config.toml
num_attention_heads = 4
intermediate_size = 896
norm = "layernorm"
positions = "learned"
qk_norm = false
bias = "all"
tie_word_embeddings = true
parallel_block = false
init_std_up = 0.0244
lr_head = 0.00938
doc_mask = false
Each number is 500 + 25 x the weight over its row's rms, rounded and kept within 0 to 999. Layers, rows and columns count from 0. Numbers have three digits each. The size before them is the row's rms in percent of the matrix's.

# layer 3 MLP up, 896x224, rms 0.0534, rows 643-674, columns 0-223
119:503537489472492488483482539450507528522498488552535487486479492501510491489540501526477510469506453499535476531493484508510516509477493485508483469487510500472497475509530573483460517522511514490500480511480436439517433478517477488483484512506508462485504521514482471515532451506482518488486459544518517494541470498502523489492509549518439515503524505548498550524514484526498494549490462519478515483488542508498457511514516489490524491525460491533466492503468513546480465512512481485516517501530502502494549447515443507493515492480454517516517559519520506506474499477517453516494508501540479527524495497489516508517511531462501535479513503480511487480506554502462511491516
110:509472538492496489502473513474495517483505539487542542505495464485537483503488499506479486511504492459495534455527520532495499469507475537517476498481465488494497522468477488502500528481462511486485476517503516542537493479547536518507498537528488477574501521499525455514523532505511498542506477525471453461539491488499524469527488512474461510530494448497489485449515491490511494515458535475467507496530483498547504494504511480458470507535521456526489496535505523513520516501507522488503520498532446475513529502505525491484486472504476517504513510478464507483529518473501471523481437506463498490475530485473482480504509579507513531537490491462490503492447452547495473450520
123:548519515472524466482499489478528467511476526483519503483457489499528527512510523522471499507502506529503478527469473536537461508474496520498468493583478532459504503477497460454535488457474500509539487547470517472549482498542513502524472529488514519490508578458484531526468508498531526513481536516500506499488502470500448486490485469478509521462527513476472479481481480503508502486522496493514506535457518472464535531493491531462503496505516524473522477431506479530532511477527510511518497540464510480524475492485465515490439472514501475544517506536500523508503497527492526465461508527498526523479505465478525501489522465521503514476508491507467517469496462487516505511518
097:491529511488525503498540481489497477475549516469473527540483511506528502500451479501536505504492488522523474529474445500473508507517480487494504445501477525480477530523475535473539502518503506481471528542500457477527456475519480486535510511525498512521523495482495493433501542514515491533511485495502462495512509508515526459464495493504491500490529499478474496536502471533492537491473435497522480520457501495434489530510557502497463490467488531524485488424500485487482565495489477519477505481502519540488504474499505519491509558520478482491506493513503491493531455560518505504481504497503541468536495477509500484493539531530508493519512446453497500474523492528539517502531
089:528533507513473522486454508501440441527515461471495494501494467497517537483498510504523498497519496545524523463485471469498531507487494540450534509494546522472485485524507483488467496507482494497493483508458465492480461530502483473529479500509524528498533480499541463441526487528501517555533507485464554488514488449494445468516511538477486435526528482492530475485510492502485509504534446520484496496512527514483530461523507518485469511493510541504459490528489481471536530503525499492496494523515529508493518523462527492452487512504485523488540502488480509496489495454512459507508439516510503472507510474571512496493498518499502512502460478538488489479526539531503507501493
122:473510521503504534513498469472507514524471554511512545559495509516489543522472494474462477475506504444463512505490511505500536518526503487554497488507501499498558487486529476510486521471541499518509471489534471505538497464482504482481501494476503525511497525468513502528508495472498508544474539544495488498526545559499493426495504499528485481460541527532481509472483517494484499497492503486481475532515541508528463475535512476491479468481512502499529510474510476513509474501491523536480529486471514512496505540463525512535477451494484513478498537517481478530545519516503468511496476543542505500517532454495448484514528467521500516482502499443498471470500446515514514445471
100:500515522466485483491512496533534497508531490506485440527517496552509539483496498496503483523507483526514497520489480510519475506492494460489488523491511482481514516452476495491463518473479531487470479467467463533450487483513509499523537510482501479614496488515487539508495491484498516506555500513527465504505532546487493459486566490481479515488508506503523483502480510497466467530436509501515482471501443524525479506469475490527491518499477526478483452502518492459471541517443480493493520500498519507508518520485522512477498477499528529504514494528457540513489478536529514525514470458457495527464487484497490487450528515504487459518510519483510550544504497536514475536505
095:500495530520480509475496513519521521498495486500542496504509494489512531468513449462468484532493505533494509490478510474517534496476510494489504488519507475535455495526502526461428470522572502513484486494515459477429453497468486488494512560516469518551503538485482486489503503523541503514503484484510503503538513453546497493483465524439505473470541479533513515461482506466508470529513444508515493473464489548541458499464496502518486517512479517511501493512507484517513446447519492512482468464507546500514491495497513498499490508504513519519495503496476491509489487519522467509543501482529489472515504511471514520467543504521503514512498542500486531498498482509527518541588
097:469526477487511507465506504478477517521515526505500461504477488507510519455500507471482499530531562472489505536505508505541493484489481565481506485478498484531502508524510492531474524490503508524468474481532525554456502510470477519487506493513516480487492496494523503548422490455501480490505493504489491561531480523476472517492491448474504462503502486533515486487507508505545500458504530520510513527501552521508511514530480498507517463520538546503540468502491504495509491505507477477493502542520480482540492469471514510457485496502539556450467480530484508467524513528487501485524518502506531470544468525429533519538535488491500526480492471517446534520468504492461506535504
084:492496504479541542507528494498477541484535488469499486518519492478500566503494451521534531484490498488487464539485537481506524536520529468468515502497491487502529507479491489494466475467477495445550506498499533510499487460494466513491476445541488564540467481496497489501542530532510485529484519493465483543468507531485465491457532482505491494496534532469487548530479515500492519472478495522540536527503522482462471526529514537512485460490485514519518503430527474504490493484491481510501452536483503490474504495537514497456495516488485508519479527519485493476501496471514497477467504515518453513499463528439488499449448477477503552490490495510493511522500506507517464495505
105:530502479481488495479555481571477453524492494449486487483494512461512507477554470550509547511512479492477496542502519478514486503484565489495532517488464460494490500521511493516481453492499455493486515522483488504466502480472456548508454518527489501506504502485458532473491504522524508503568502518470500532507498465493504514529495514453523490499534511491502512520528526497474494507478503501463489493524460453556516510493480524501472523494525502484479540503488511459491536489482501502472470529544524532499507488505503568484504473446520489509512496537509481546510528546463530528510473506472514499507452479532515507502508467477484515518472524488520499503511457478476505455505
116:445484465512541453520510533525474487530546521508505534482508520500484468481483516551536474512459507545504477511522505486512472489555505506480524503531529490480531555512520531497521478492483458497480480546467529492498534508511515546458467467486514514469527514499494489501499481446508449507499464475497476484477500570470497516447487532525523519527456526490475447503461502491503493521440485571492531491531472485478521516465512503484477501491514512501491484537462525502503515534493498511510524492495478511474469525487487477494478489513475541469445500478514501490495505488526512497502540484472508517488532486490501445501526454513495514480513492512546495527504532499494497506494
096:512503495524523467499482499478510497476485471496542457490477529474531488482471503526505520501510508500483518497501452490526548484506503487528469507475502502496461499525522542508490515439483513519533530544512478481471474459516443530498512475492479523499487512485491475490520486529516499496492531517532478492465538453529465503539482459505493493501517520487527492476523507492473455479496462474504496515554490503507461485475497465497470516442508508467501495491484521467517485502456525525523508491533567523534522490574517484555518549514459510555477502548485531494497504545481510461512467495518496485486477512522530510531477474529520473543500462499486526482507506544517504538480
107:478521490486516465503476487469511515525502500514551499508501478507494500509526476501451522549466518476481526484475475515506525514525477470503527493473496515545545457554511509494480473487483516528513484495532486464480527500532441510485547555501487550529501431487511496479503512496501480520475553457510488504532493514477480501500536516508519525496518483457484460449496504499540526511508488515541444492493538485503516517477476466489509493510521462485473549524512470550509471517483525524501445499519497501471471505495469522484509523502504469507473513466508507509539484500483503502462490462501492454532490492508498515485462464508475506441495474508495531464521465540537537544494
102:504455484487500502465486467504501477528496457516460539509493455555495468451532514541512496453506495491496471479517485497550486467467503445511489513513514490505482486534507514509497496469524480475485490493484528523506508533505492488495513528539540504505468521489531511514512502515452489517508536472506485477492480503550493535508445449513495519511514500474493522515521488525525491540531537465501517476507468499499504489483512495504518452525502491532517533520480466498416501498512528491475505487569492484502510537501506454485529445492483530514497509492473482466502552457536466498476491495539500536524497543533494557510501526516456501504495540527532539512527527490499505526500
097:511483519473530517518467510500538505487526491515533549484536513462488522517503515460526509511494542561477498492467508516458521529524493525498485452502543519543466495511475559483469528512484468452502493520498488532452520487503499514526472486484472528515449508506456558488494534507498494489531520478489511515529539504527475523503475457503485482488529480433467470491468527530524512483486464503536474488510515481482478492494491481485471530491467481529511472475496487519477539505522525496562503540501510519511540480495508482500491503508519486500497458497494441455485544542502520496483502504489506479498519472480518481504493515529502484511530430504467492443538506494505462514497
100:502513509466503468506504448521532496503530507485518501484499490508510494472516477493536474441481504519502501502509489524537460504479460500491509476474505563479463488507545518530499537487509466480496454497481513495451495516471508503485510505513469476539540487526478480501462495498507491497487508485439502488509549468478494513499471494447494502482462474508499480471471510531540471490493479548493544485512503521500477499499514489504549496519499521484462552510481511504518530551526499502523474505464547472494505480472509490522504485536490546441497527534536507471505497553506535521496550484530534514487505488480431500501501514513525507508525481490544475527448524530535545473458
097:490505519489476468486554506505511458504449535483523508511485477514480473481499495477523491514514474491496475488504469515472520442488486525470477469557529499512504536565467517493484516502484533432509497518506528503453529511493528545512514556490502474519505476535491543443468484503455511462525482554490570528514497544487546487536515533490493484451500513503513506545516539510486508484509506468529530499490477472482468486503516451477500507512505519487499520467483520495476533485531503526518522517494488529478503487528518533472490515469516488521521462497483482491500513539519521486473521477468525491527522495464505487541517526469485494475486503497495530528524475529465488469540
075:489504505496507526467475477498504497495485462476487480494520514498534561485561534484530488549485533522538482536497502517447497475524518499541471506524504514459489471500496500520527485438502481484526506514544494503542485506488505522532485495472459496493471485508481497518504554522558499487514493501511505501491505518511494516485509460550516524497514491482492526491510517507475480502513463499560512542496475492514537568494481507489521508467490542492494511483529491466512516515506509521552539538497487479515460436493492498500495488541549494483536504511495554452547513516485479517495508483524503482434551463495503487500478542479503489512473499488493540511546513481519455537503
098:542517556522502473517524459500530531515528458495538481451509530509549526477515519494530517512486520502524505485550509495531522483509478490513537509507506487517546538503489513506496508501543489490557501506502476477505492522436510469507518511530490501436485536485500481565497481500522552537511487473485487480562503498479495485476476480521504526508464510532504508481513496465493486487441535515476484485529505521472498491515483494491485523521453502503482550478485478466496525466514499470516519494477477545501520493456492537495478517485488485483448492511429471506538516493469500510524504484494506480518495494474564500499470490541497473476469514508499526495505542501569503515512
107:477525528506495454512485478474510532474482499483529474506539510492502476502487502470525499500491504494473477553482496494506442480503447499510504527503492515499541487448493477520459558486493480519487468474487515506507437511504507494507523470496485534529508495487500553482493497508510515494497500527463509485522512483514481524460462497511473497493505445477492493522515436544479499506507495485542477490553470476505532465489518474450539505508542470459470543549500442493513527476487501515522494476542479535528503528504480536485506519462503483480544513551479488497517488546490540512481452521513514528490524498477496469500519484501549499485525453477494488538515514492478529527546
096:497505494524554474467529512468488525500531519486509546540487487562493473521473503548478528509506469476506532557528519490461484491508533518510502550506456492480492532508491519463516509466477501477522502507505518501504510497504523512486460464525471491529504493442507501448523505481558518514490467533465522513485465543490515503496507495486549496522497492522461503516487504537490517503509479489480462493564444494564492499508471539470460495481488494479448492473514516518539515525491500479497507519541502507522474503472492477462521481562515543478457515533515526482487500514495505495498507504519455514534454530481490522544532521486464508474491480491506519498481513517534522490488
105:496507531477504519526554451490526466522492537525475534520466514515465533494513490536491516458487512543525480464472485494483491496512540504490566492521512460531508496518463526535510501488472451486483537510484525505528493541479505487503491543477524503533469545520507507496501530496522490485532474455467489495501562478492472515468491514540478490507490439493486464461507465461527501541489479535517483496497508466467527474499537481507532470434495492555494521498507487468510510490454477462528528507513502495486529515499531502476529498515529522475517525475493498509507492487514525544488472510464505467494449510487494510522507512517486530530482513521457504479486535495457494459514
103:497499533510495480513498455466495519479506519452480473491489485461525541505517471510544497494476468543494494515460476505491482504499543519479474506509503508481473495501476541508520508526524476519517544466490511522526482503482524507534503495509530521522492480521519505468481506533449509442554542536528472495498484503504470509514552516460502520481481473462555485536538509486470516503481513517526547539474518462495536529529491487476517452536531494496514500533508566521513456523542497512538517550488526465521499532514513496505491452450482519505502405524486524488491460519538517513466487493494492474471487495501521507491529481502486496516482479485484526519480489509516496510504
107:512448505576502518501512486536488472513484487485517547551503522512500457482484500484531501482446529510520503485453564493468514456517513475502463475506503490477539521476503516453527495517491498484464501539466536490512497472540487479506459467500488503487461520481469530505488473507518461501506479433499513464522475494500505532500505513494514516521492481515474527514482512497530521482509535520541491507515525462517486473508503510534496527493533503551506509512486481504492482499512487444533478467537493519532487489522550469552438497511503499545483471539493494517524511491525512529431531500491500489530471499468529546490519459503474493529496476489503499521510521501544491508535
106:474498461491516493463510525527467522520475525509526478477520515456508507500520472489528479467583522468514486491504483514518557483515481499482516514541494502513523524512462518469463474502529535510497581493518485473506465461508531490460443526526514515529501493488498487490488555497559480503529469504527525497528515461469515452480517493480510465496476484533480514520483467492450499538493495498510512483517547549504494481447512521522497502521460513525470495517480519507534460444499510453485496517502496521508517515490506492508511523501453517460487460534509529497483498529494473515531469514538502492514508511523487510530489504484521494476498463474527538488482550507496505477534
109:541507484484506517515535509523440436515482510491489474544486478492482550478489482527499508466516506445532522477493476491524505480499508511498524506463471483501507530499486527516485479441452466496497469540519470514461525523476496521506555553479489491491517496513547487500513478487459523544487501530506492491508503522504508474473494524494509466478505484507526467489529515553502500458473514464481480465506504556509508502493484489482526512424531523497504509525514481486474484541548542498514491477473471439472484473495490486471471485518538529523536521500494480533515531510486502552457531524478504503483517518471503504475522462498499555502489522488472539501476498520483492471513
098:510479474501475534526454521491481494562478496494519493500504503580534496510500526496471463540504500452493538489499488502554495499498505520482468472441518460504557484539538461500489525522503482519491516491519499504472467496481467480514490511514493465482505471475514535533491432521466536474505506498494493452481510492560496498506502498490520488556507530531475497511494473477517506529552559495548502486500531505472519526468483527511508502511491516485522513502534490471528490489493494524512538501466514450494541492518483507489472526466522499482539480492499460516512545496489509508504494517479482579521490475507437546509517475479509484484492529515493509512523467505517479508502
113:494555472506529529475488537523472464506494565488488505497486521473491523482526531507496523473551506518510482528477519461514526500512478535503529543458483517531512511510474507465540482540519486555493517471511471497491505480495506495489495487521472508514509536510474491519493474511492546493503581448517521513507487485499458473478523548488542490527520459545498505523493494450510528521501508514494514504483487475527521473516513464463553500536518468543510471514458491495536481469517528472490450481488544484451524520472511484495513479484522500535501542485473520524522478490481462479522507518529533457502457502501510537475481464480503493499507518512491479496491528521507513482453
103:500497516520473511499503450488534478509536502498505510532545480451452486528493514506503502512504543499551443531514501533522483481509515489466565536515521480476517481485509533501461475504516526472459492491489512481523484467570460498517532520520520479496503524475483515480483500467498469535473493512496507483470510494535452490463482463515534445500505507502485501494523499487486501505515535519485496534526466514483475526494472516507432509525520500493525483532485484515483496513525512494486505510496485510473544514520475489483478538505489509530484510488534542481555501517564513503491488499522518434480463460461471525496512513516487472472534473496521548495493502491504426484539
077:548505460476472474488515446535504487478504495523485486512489468483488520457481488490488481552510511524509505514505480509482545462502548517466509534494508472532511535540521498527581492543486534476500479528466553490574510513489502482467532513551513525522495506486478493449522491516513511478558546444456483521503490480554512507491506498494500506522481494505482530465498499446503505515472546481540525476519459477482493482499527498519506511490510536524497514490517515462488538504501455482473515481540509519485499527504497490479538477514462530481496483480510484502499510491530544493477464477508535468505468496524494496505523517467511457519492551512491518527491506476517496505473
101:508486473526476495521499527520479481472488500506466492496507485545488467523454521492464438485445499487520514474528479463499494514478495486464481485517492530487476480519465505481493522505515502526488520515512488489485433507517523499455499508474498523484499544482467504521486493536475475542455540547494489500456537456457503513465474501505530487505498505482500508477546522542492516507540538484471490493429497420538520497472507500471502503513507516529511490519504488494497504505524555453525508519467485478536501513510511510464537498495471510493541501523521521500531511516513542464499465455492542487499518551520533520519515466510458510504519445487479530479533495488507520517518
# layer 3 MLP down (transposed), 896x224, rms 0.0463, rows 643-673, columns 0-223
122:473486513529510517517472476526501485495455501473463508522492495493496510474501483507473505473526517472465522504522446521502514508518498495492494525530473477484487540475530506524475478454466497498502504458490509523500519518505490501582490502506446513493487482498521533456457502519528503517501506467517510466467500531496509474498515497508553511518482529521485441513510476477516514516517531481544508521518487493494520504480464527505468549474543499487535527509507493506551490450465494478510489502487502473522482545496572530500475521527523501507514485523489511539520486480502536506551500505478475444495435497531456461486501507425492464550476535513498521513475487505510483509457
110:492542519491506508524513486480440518505541502469504506548500509512461534525497469513482475519501473545502489503492547477481496476517500498501505502505518503511514471528490518440530476523502476474455505530513492526482517475490514555451497504490482541508489502484521459499501529522523559518522508505531530511511459515505437509537490502495511514495444450501490470515537510522483523505512508513466449523491450488479512479552493517480497493543481499459458467482534483514483536505501460496517527500507512505472491483530494526512496497518476485504482464483455509472519485538505525481493538507462518497477514464446490455517495514507520500528505530553521519475463445522539506466459
111:480506467519501490512515489503444566474522476501508521539495510513525487500498531461481509507483511484529543521461461473525491488451509494505555520521538480480516491483507524495486527492528516497508487464532466508478485514497480522500502541506529475527453441514502488501510474508472519447511449482447473492492487489464519531523528545500497495459470474517490470479507544503503494488519484486474501443530489533515432479519491488507514522516500494521517501570490509497476489511493477527512498476520519507501524485500519483522556520503522504495499480471492508483419512451498520548483503480527491476474504497513503460480458541450511508530480483487529510488554514509511470483514
096:462547487513538511482476537509485501494494480486514464515496487466498537529481504492524553512482502504513495507531539479489522547473489487476511484469526469508496427518467520497476484501546476459507473512538548475493526494474483487500485490507516533477560486482545494486541549490520527533524467512447500505517481486513523472540536466521483441499471484519529527515486497498502533475523502537530507483501494458512495476521504476467477499477502504471478414488531514505452504502500508469484500517494488493533462494508507480483474540511457505517496555505468448484492500503496502530542520483494490461495476512506480505529469527488502480478496505495454453508497493472492529492457
088:476497501502501514471468471477514540504488537460510501471515517481515530487491521490422494543495491530507496502523519517518484482513524493496547488510518494450501473500543522498505518499481505499518498521512470515475496506501519516561539498522484481473499480459494535490526548522478464486552524508518439525483518473445549532551480503485450526503497509553465520462544493524487532479487514504523491518510508519478501439518518516522481484543518439490523507459497507499464502462533478507498511488544504478474518475522496521460483490467525488471524510510478504521535471468514496512513494481543513473562491504450482528487491488515476488515512487510518512513500495461459516472528
128:537506483487501521467511494498533540465495494508468491514478501489481460485465510475461519513506502496529500484514489509529489503524454484473506514505497490478516507471505493449509485479508488476461490465528483540496441533493485503513503502547533485474516485485532507474562532472525456517516511544540522460491506509550516502482509513485521528513531527487522511529466507483493535542455467442512519447531491476499509503524473482523505452505512473502446491450485503449497488522564512544496513484521456537515499478486481505498533515523452470524515516541523486480481481539541509517480493490477450505543462485491524513525503460500505484484513482475488463466500476508520471486511
092:496541475530506555521482460530509508513547532503496562481495555511491520501486462480490516503513483505491489460515502494484530477502475490512526478474511529536519515462541504535496474502524524501512517515461499498515504544521506455453499454489502530478488518483496471517460508558517487503505502484525494479549499462511528520481456498478464505530533493500466492470512505529480500544528447522516513495510510523532487540520498476528491495476508479535547537456509480510504470487539497538512531442511492474512535475522511475495498509514532471492517482523488491502498531560484508486480519517500473528558489541459486552515479489513464523514480480501441467481501502485517530506484
092:486510529536469469475504540490526483478499524510488497485516490470511503475542523498536450487530546542491521497490479531503436507500490494534513523526512498467581489498525492550483500517476507463537533514495498487530511512506496519465488496504533505494513541521508559512491490477480524530490506533532516460475481477488511442491502541532491519498477541479473491485466486528457492440500501528522493491505469468509498535502484520518498494471501501484480488517497492518501507489445481528534523481493448498514468501521497514463490487482498465499509518492488472484528543481533496520541497477434467533522490479493463543453477498538491481526481463531500482513496498433481515485489
094:479507518489501498482439470495496487524518453481498503485508539520515516504493516486504446459502475500462503444506477514514472503475512464542490490522499531487490486497474454448483523499467502503526520521489494482421482498538513455496468510512500516490499518502479509520556524508510484466517501520537509482446528482512501522514482503534444519516539523514485521558469497531454476496519501476511494539531468445481501503470515478498498516551496454491479498486544488512479518540510483488514526506509496501474515477512504507458478462542489471507513506483478462518493500465498515473506434434487457490441481493520518500484482500525474474492518521504510511460520516470488498459489
086:533488520499507429505517498473480483560467512558500536509494525518550430512501551498502504517543480512500504451510501544503446466497482521510512531515529527508466517503478487487503476515507493539481559497500479516515493500481533524511552539507479445522503498528477487501438492492500488480513480540535525466505495503500507471480498520508526480467464461497516493473511491489458513493538476505467479509499535525521484471478503479480499524522515482506490471532480496535539521487497523470509530506543481482530475492509525471484487532507520480478540451514477530526495479501476511489497506469481497463496543500496527477506520522493499510468491544514513497473469574508527526505462
107:503517467474508491455499554494494508525527521474512517535502505501520484489529497513488477498473524520530483495511495532507513513483461534505488476508504509451517500484505473519478477451531477523496503469532507471485461509528497503535520517485530524487492501516507536524500512486490455502480504484493471521509511522541478509517511443460486507539443501513494514482496536481535482536496515498479483493490515474497539466497463481524505521460490466517543514460511510527460549477503518512476535529503539507500494569553484486486533502523468510514524492515475498560499503537525495487506480525469549502458453524491477571475503502460458556500497528528514524486549553508471503479493
115:492496460510491491515531507481524510510496543497509412477471477535468476480527491546502537479483537478512476538487482507509492515491482487500516485474492509451498518506482486477497510488490503510502497490465511519583547517525474513476502524464535485493497520449536469489473457494469483493485499511525516492478530481535513450517496489482492533480422505531496550513494554483542529501511502531481484507458481495515531483489501513496487502540488511476489525472496482494533537493467463503504513517512555516512469505486544458491519491487504541507505509462511530506496493488493520513511495513490456534472482491511478472487479467549546532521567509515493470467498454532486508513504
098:468501489487498518487487487494537502479500472493495500505506492520450505535500521516477486540513525532510492489549531556480453515532522521511512434446511484493478456512456484515499510520502496484491495486525517482549491529480534500507472516468504487492542526494556463518516519499490524473486468525549514495476528512512553521467495494488530534488496515487553493520500526479502446499523510518502467553476489517534546505474546566507534500544462536535510499505496526494506515528541508492492507503519473509500501475465474514495496510501514432468513492468535501459548479476530514510466524476472467531485514476495524495479525470536519491456528534494511491500534490491503506520512
112:486550468511502504457549547499493500493502480530483469479523513499498514491521510515433450549494521505495525477511529519481486459497509496500462509514505463511496520523519496478504452462533530513511524480490512505493529458463513516476540498516517508520490478481501506479520529545536524523528488487488504525477497533493476449481495493505542473474446495514549485530489525478511496485529446488548488497500562466484517534523462517535527505521468489504479453491477521480517508513549515503450506531485484473513468469488468530502512496495550519515471532490466525530524519558471494502472484535446510502517489513511502469510455514484514483496464500472513474500502530531490493520523
104:512500504483553493508486458541510503487496519501502465532452478524543513531475478521479539510515512527493453467459485484480533515510541467480461426495518464528505462494542519478497479460483521540513511501525514479500560502460480502515509498474480551510480522465522474488514568491534522524508444522464512473517439522491516493489515508491514485513548477493486500468509488492517523494516527504482507537481473503478504523550554523506509533487481474475519489517443509507486506477484478523497530480465536526492535491503493461505536497510492465523503518503499503541514517510470482517530457495510512504512462480457486516514478517473492505532526499519478500511451485475482484468517
093:496495522470489551507516515513530549504525490543475508453524506464483513529512517492499470506489507476487455467531507459450519493496438516465507482489466490458490488514508486480535500524521526465485459490508457493534496516486480538511450473500537506508488524505509473497508483517458513454509578490477469493463497483481526472524469528505489456440456501490509507507515501507535516510486501468452476457497495510535533475530505476496469507492526468519489546510504493507498470449537514480502498479492524499514482522457449484459526518517501474530487527513494535506451496499510463534461506523486501547515485524516494522493490470516490494521488552498520509492498527528522543486488
097:562482516545476481505510547494502532482509503476506502509502477500470495521537485491462506500487502512510473502518515541528492505479494517527469451453527472493521471517515528479503510470514516481460483527489484474511514521512529499515490501538526482509531489505477551521524428492524537506471510501503516480472526524553491494499475486526498434481471501493498479490515515512491502506504504498503473464479474499465530493497504523465503454458499480525523467525502535522530498484481484552451539503450510516536500557481541454470494467498519500523507500495503472458514523513501508481485498556530516494487491525538469505545516506453516530540475528522525458496524541437479511479514
092:492506482506514509522488491484482508512521500536501515503512543518486523498502476489466498492515488504518528459513551484479510510520510516499530496517507505529562512461507516462526536546469519491506525467491481535530460497492487492501486479497486470472536496471487518556494492459493453527515484465485502503520499512498473509472474492470512521549512489481500484491489529515531528494532519514519506486487496548539461555541503493511533480490500446495473475504474527478513481508495501502502490510468503492472493453499453481531562449531488520489491554525485535520520524483455505513555543505500510514456511539510509506457495522490491505537451484550481458497458501491539506543430
088:509510518514521455498517518452491509503487483508503526489506471503474494534482515549467495469512467535476508492476520494542472497500509471476566526473484520528523511504515498508478529524524483523513500495456492510490507500536506492504494540552496472518497522479538527482502462509430482507504498479438469531496491503481524497497518545451513537479500499494461500491480436483550504520457517478481515485518525479475503456522504449486496537504502491480499519538509502521465503514492505467495428518523483489525549505498483499528496528488466447484479515526599462534499483519526501467511505536516494533519484503549511496520507456502504504467497525494506494509516475524487509485525
096:488513485511477493493486484475530480451542526453534497501472492469504461509476473497477479488485497490482491453503476488472511469543527497470473419488525542531518493547494455504491516502476421483505463481490484482485518509499451506486487491521521470527481486494459462453501483484487503448476480500535528502478504491530496481504487509481501512557461498528510525493474484503485492467513450483476514522528526480523499516517548535506487488506489488512485497474520525520524483503466444522505517482466524511461500481499496491458466514521506499549528491512491537534505477531520520480446513480474510486532501499491517491475516476553504505494536572471514459514496506518501518527531
104:495475520515514536522463518468472551492508488507502498524534504489499479474496525499502475493501530510510549473513510511516469535481473540477495490449502553495482496516470496537496469522495462471513506558531488514523517476521518493508536474510513455472489512529535483512475486463520506488529530487535512517449487517530505502470479505474531469523508506517472507491460527496522457469503515544535482517479505516496542493497496531445521471507502524506518505504527506446469530477512515457481485505481529464512491516535483519518495502539456481496482466469531555477512499483512449495475557528438524517527531475464502504505497513556473504509527481468484439500474500486468515496487
106:548521503489488534488480489495490542526515502503535472456496527450472484526505487478500495516498501466496431460496453486499506478441476495504468486485483515545495485489528508529502474543479493521487550521501502528521471525499490495501515533478490506493466497502485504506476486511458502542503521475526488463510510473523495476458484525500487497525502512472533516516473510497497499480487514528512510459512542525493527482439521486515510509527482515487539510481500480518507500479568501508527523529496484529513505509543488571494559478440503473515494531471496493567549526474495539480502495488488533505465540463498523465481478516500520512474549506494506443516532456494483475504479
107:530513489506486481484480487523498523501499494472496495524506523515490523505493489480465545495511541508500474497496465539495498479508508471470497511547556528490528519511477532534507466523541551471485533473565436539476533556522473497485514523485512492533505530499486476505483481513541494445469477455454482484483456481489495529507509466506540507493542508492491483526485502524464491486507502464489551511508489494541511533508482507512496521476504497489488433468532531484479514562474510526525491468503490458483494506472487544501469445511486539518510524479490503506507543458524533488525488474506523447503496504529504507481492560506535476470504499471523502477465502480489517508485
104:513477456505517516465488506532485494497489512521534511482519501483517452510518506500498490466524499471465504544519455502497504498505474503495515484513488527511522490478458506517516529522509523488521427502523460480464498496486473502550482566515482492460489505481503474473509492501521500531457515547489458518537502495429523516513500523477500454531490495527505515539499514542553492484500526483535546474518541531475499495481448503510500510459518474509526486495493434504449523526529512478463491473510523531476515481529502481465446488523507506510491515487490497542477487491554486508529478496495524496523484524513470436502500495513522472479512483493528492431499472518478540522505
103:482472544508501479526468497494527447497497464519521505487484474497468509496519479482497501482495542457554527512521530549490550468496463480475518529506452491446501558512518453493495477535507476505496502521515480444510532478496495516467442493515489468505523483491510519517500498500503493492529510512480513474468496455509451506536504506487513482552497519487483498515497532553477488454509498488493475522539496473527474500507561536500522449523478480513489536515516492522473495516478537508530480527479466498516516442541452495468531490465527514485497484538509499488476513513468495461537519489488554492454486506473506501463504515519491522515542507538496484512457482507490523516501
101:490465467519494557473449491477459479510469516535513440511514495513493496547544579519519527481494521499511473492442499511517499517508501486496497475542509508505501486530495473515516498516516468496521514543541516515486502471509514511470475521534487499518510500472494551468487529467515496463476493478501543484542506509546496531486514499519472495526479515494484450539469537491481521485553516512515481497499524532539481449502522555495492520474461472518486516472513560493538442457524538477482517461492488514508503491487534498488490521488483486475519485549524484492542508469513520506497491502520466501480498498504480523497487483448487497509502457524460517460472485521467504518499
105:498500514501507508542496498507515470482478511477465496499534486491488466529482526493549512457519501534524508501450537443499501510473511475487510507516510521493506540541470505468502475539492483480513516508457494497525553520501511480522491505479545486460529507451480475495496504438507500536530477489520506510511555432493490517467513514541438498498486501494527502561527494530480492484522483488520494511481517504547495487531436496482503471501522496462486482517504498507504497583477503482452494516482451460495510469492524472509498486489508478516519490539523474512516524516515480483473486524515495534469508519509482462475522517498522468477540528450542487521530506525479471536474
099:554535491522507512489509487520486529521510515489477517538479476523498504466509524515530523517484498484532514506537448495463513510488499518527541564559486469486502531516551521543495506564497484507514534516468498492512553496474499528507521513508483518498518528460518510512522523558555467482480481508488486504503498446484483448486486508514446515492510453514517514488482514485475496475511540465515512516490499531560493472489504465511487492478537493536534481500458506552495505569534507507501495556474495489479461490538477517521489465493474505515484513556511504495482512530516508495527525495522537473502486520519491481522472511477490518527472463493473513487479544517484521489499
107:518535510493489469474500436492462515489516480521502516506503479490477514539496486518462478515483534515466563489523473526479525471483492474469536468497493478502504482522512470514477517518443469524497518510476518505499543506515523484543512558457518516489458475515536430492488496503535497518522464560495499501527493500513480533475512485512494502439481514474507473499519507532505446477510512484516529483535518498487444501511494466509478481467496471493488503449499482519463463493505504516468525498484515506501478470496478494489482547465495506513518506541485480434477483534489545477478500564496483520476519505470469512525491565523514505532500500505527522517501486517503481507553
093:526429483502486501505501485562530502522476517515501497511503498529454482488520523495478485478529522509493483534512539536499479497466480487498467507463525481507493473500537480521512494450454534499471516444526476504488475518496493458490504483545490537547528507539472459453493491515542546446503535507486464522501481528526481500492512510488505522478491464519541496525535512472504484474490530505470464526446468534555534487483514505471483506551482529506485494511481493478527534511505512522467545516540527529501483530509507474490503464497497470490484524501513462526448499508476503516491488523495511453482544476494531517516523506475525530537514487486446502468493483504511504493462
069:522530544496487464487471523485531515499483509558577504511502502482502526519517520527516495455521459483499449503502532480495501503501465513463568469504487546474493511511504474484499517496503468492476555527513493500482496487519498463513519492506494494467509545499485509494478508486510506546476544495504497485511530525528516503517487471486485485474518510509457524540576538521504463503531490558529491512461508490476477498479488494476494492541513483528479509518551525488492536514517528514492503537504493455467562472481530516554468524508482498533509523496503519536497515500485518481527487527534474495483527489548523519524507425518510534511481507533486515480502512510489533455508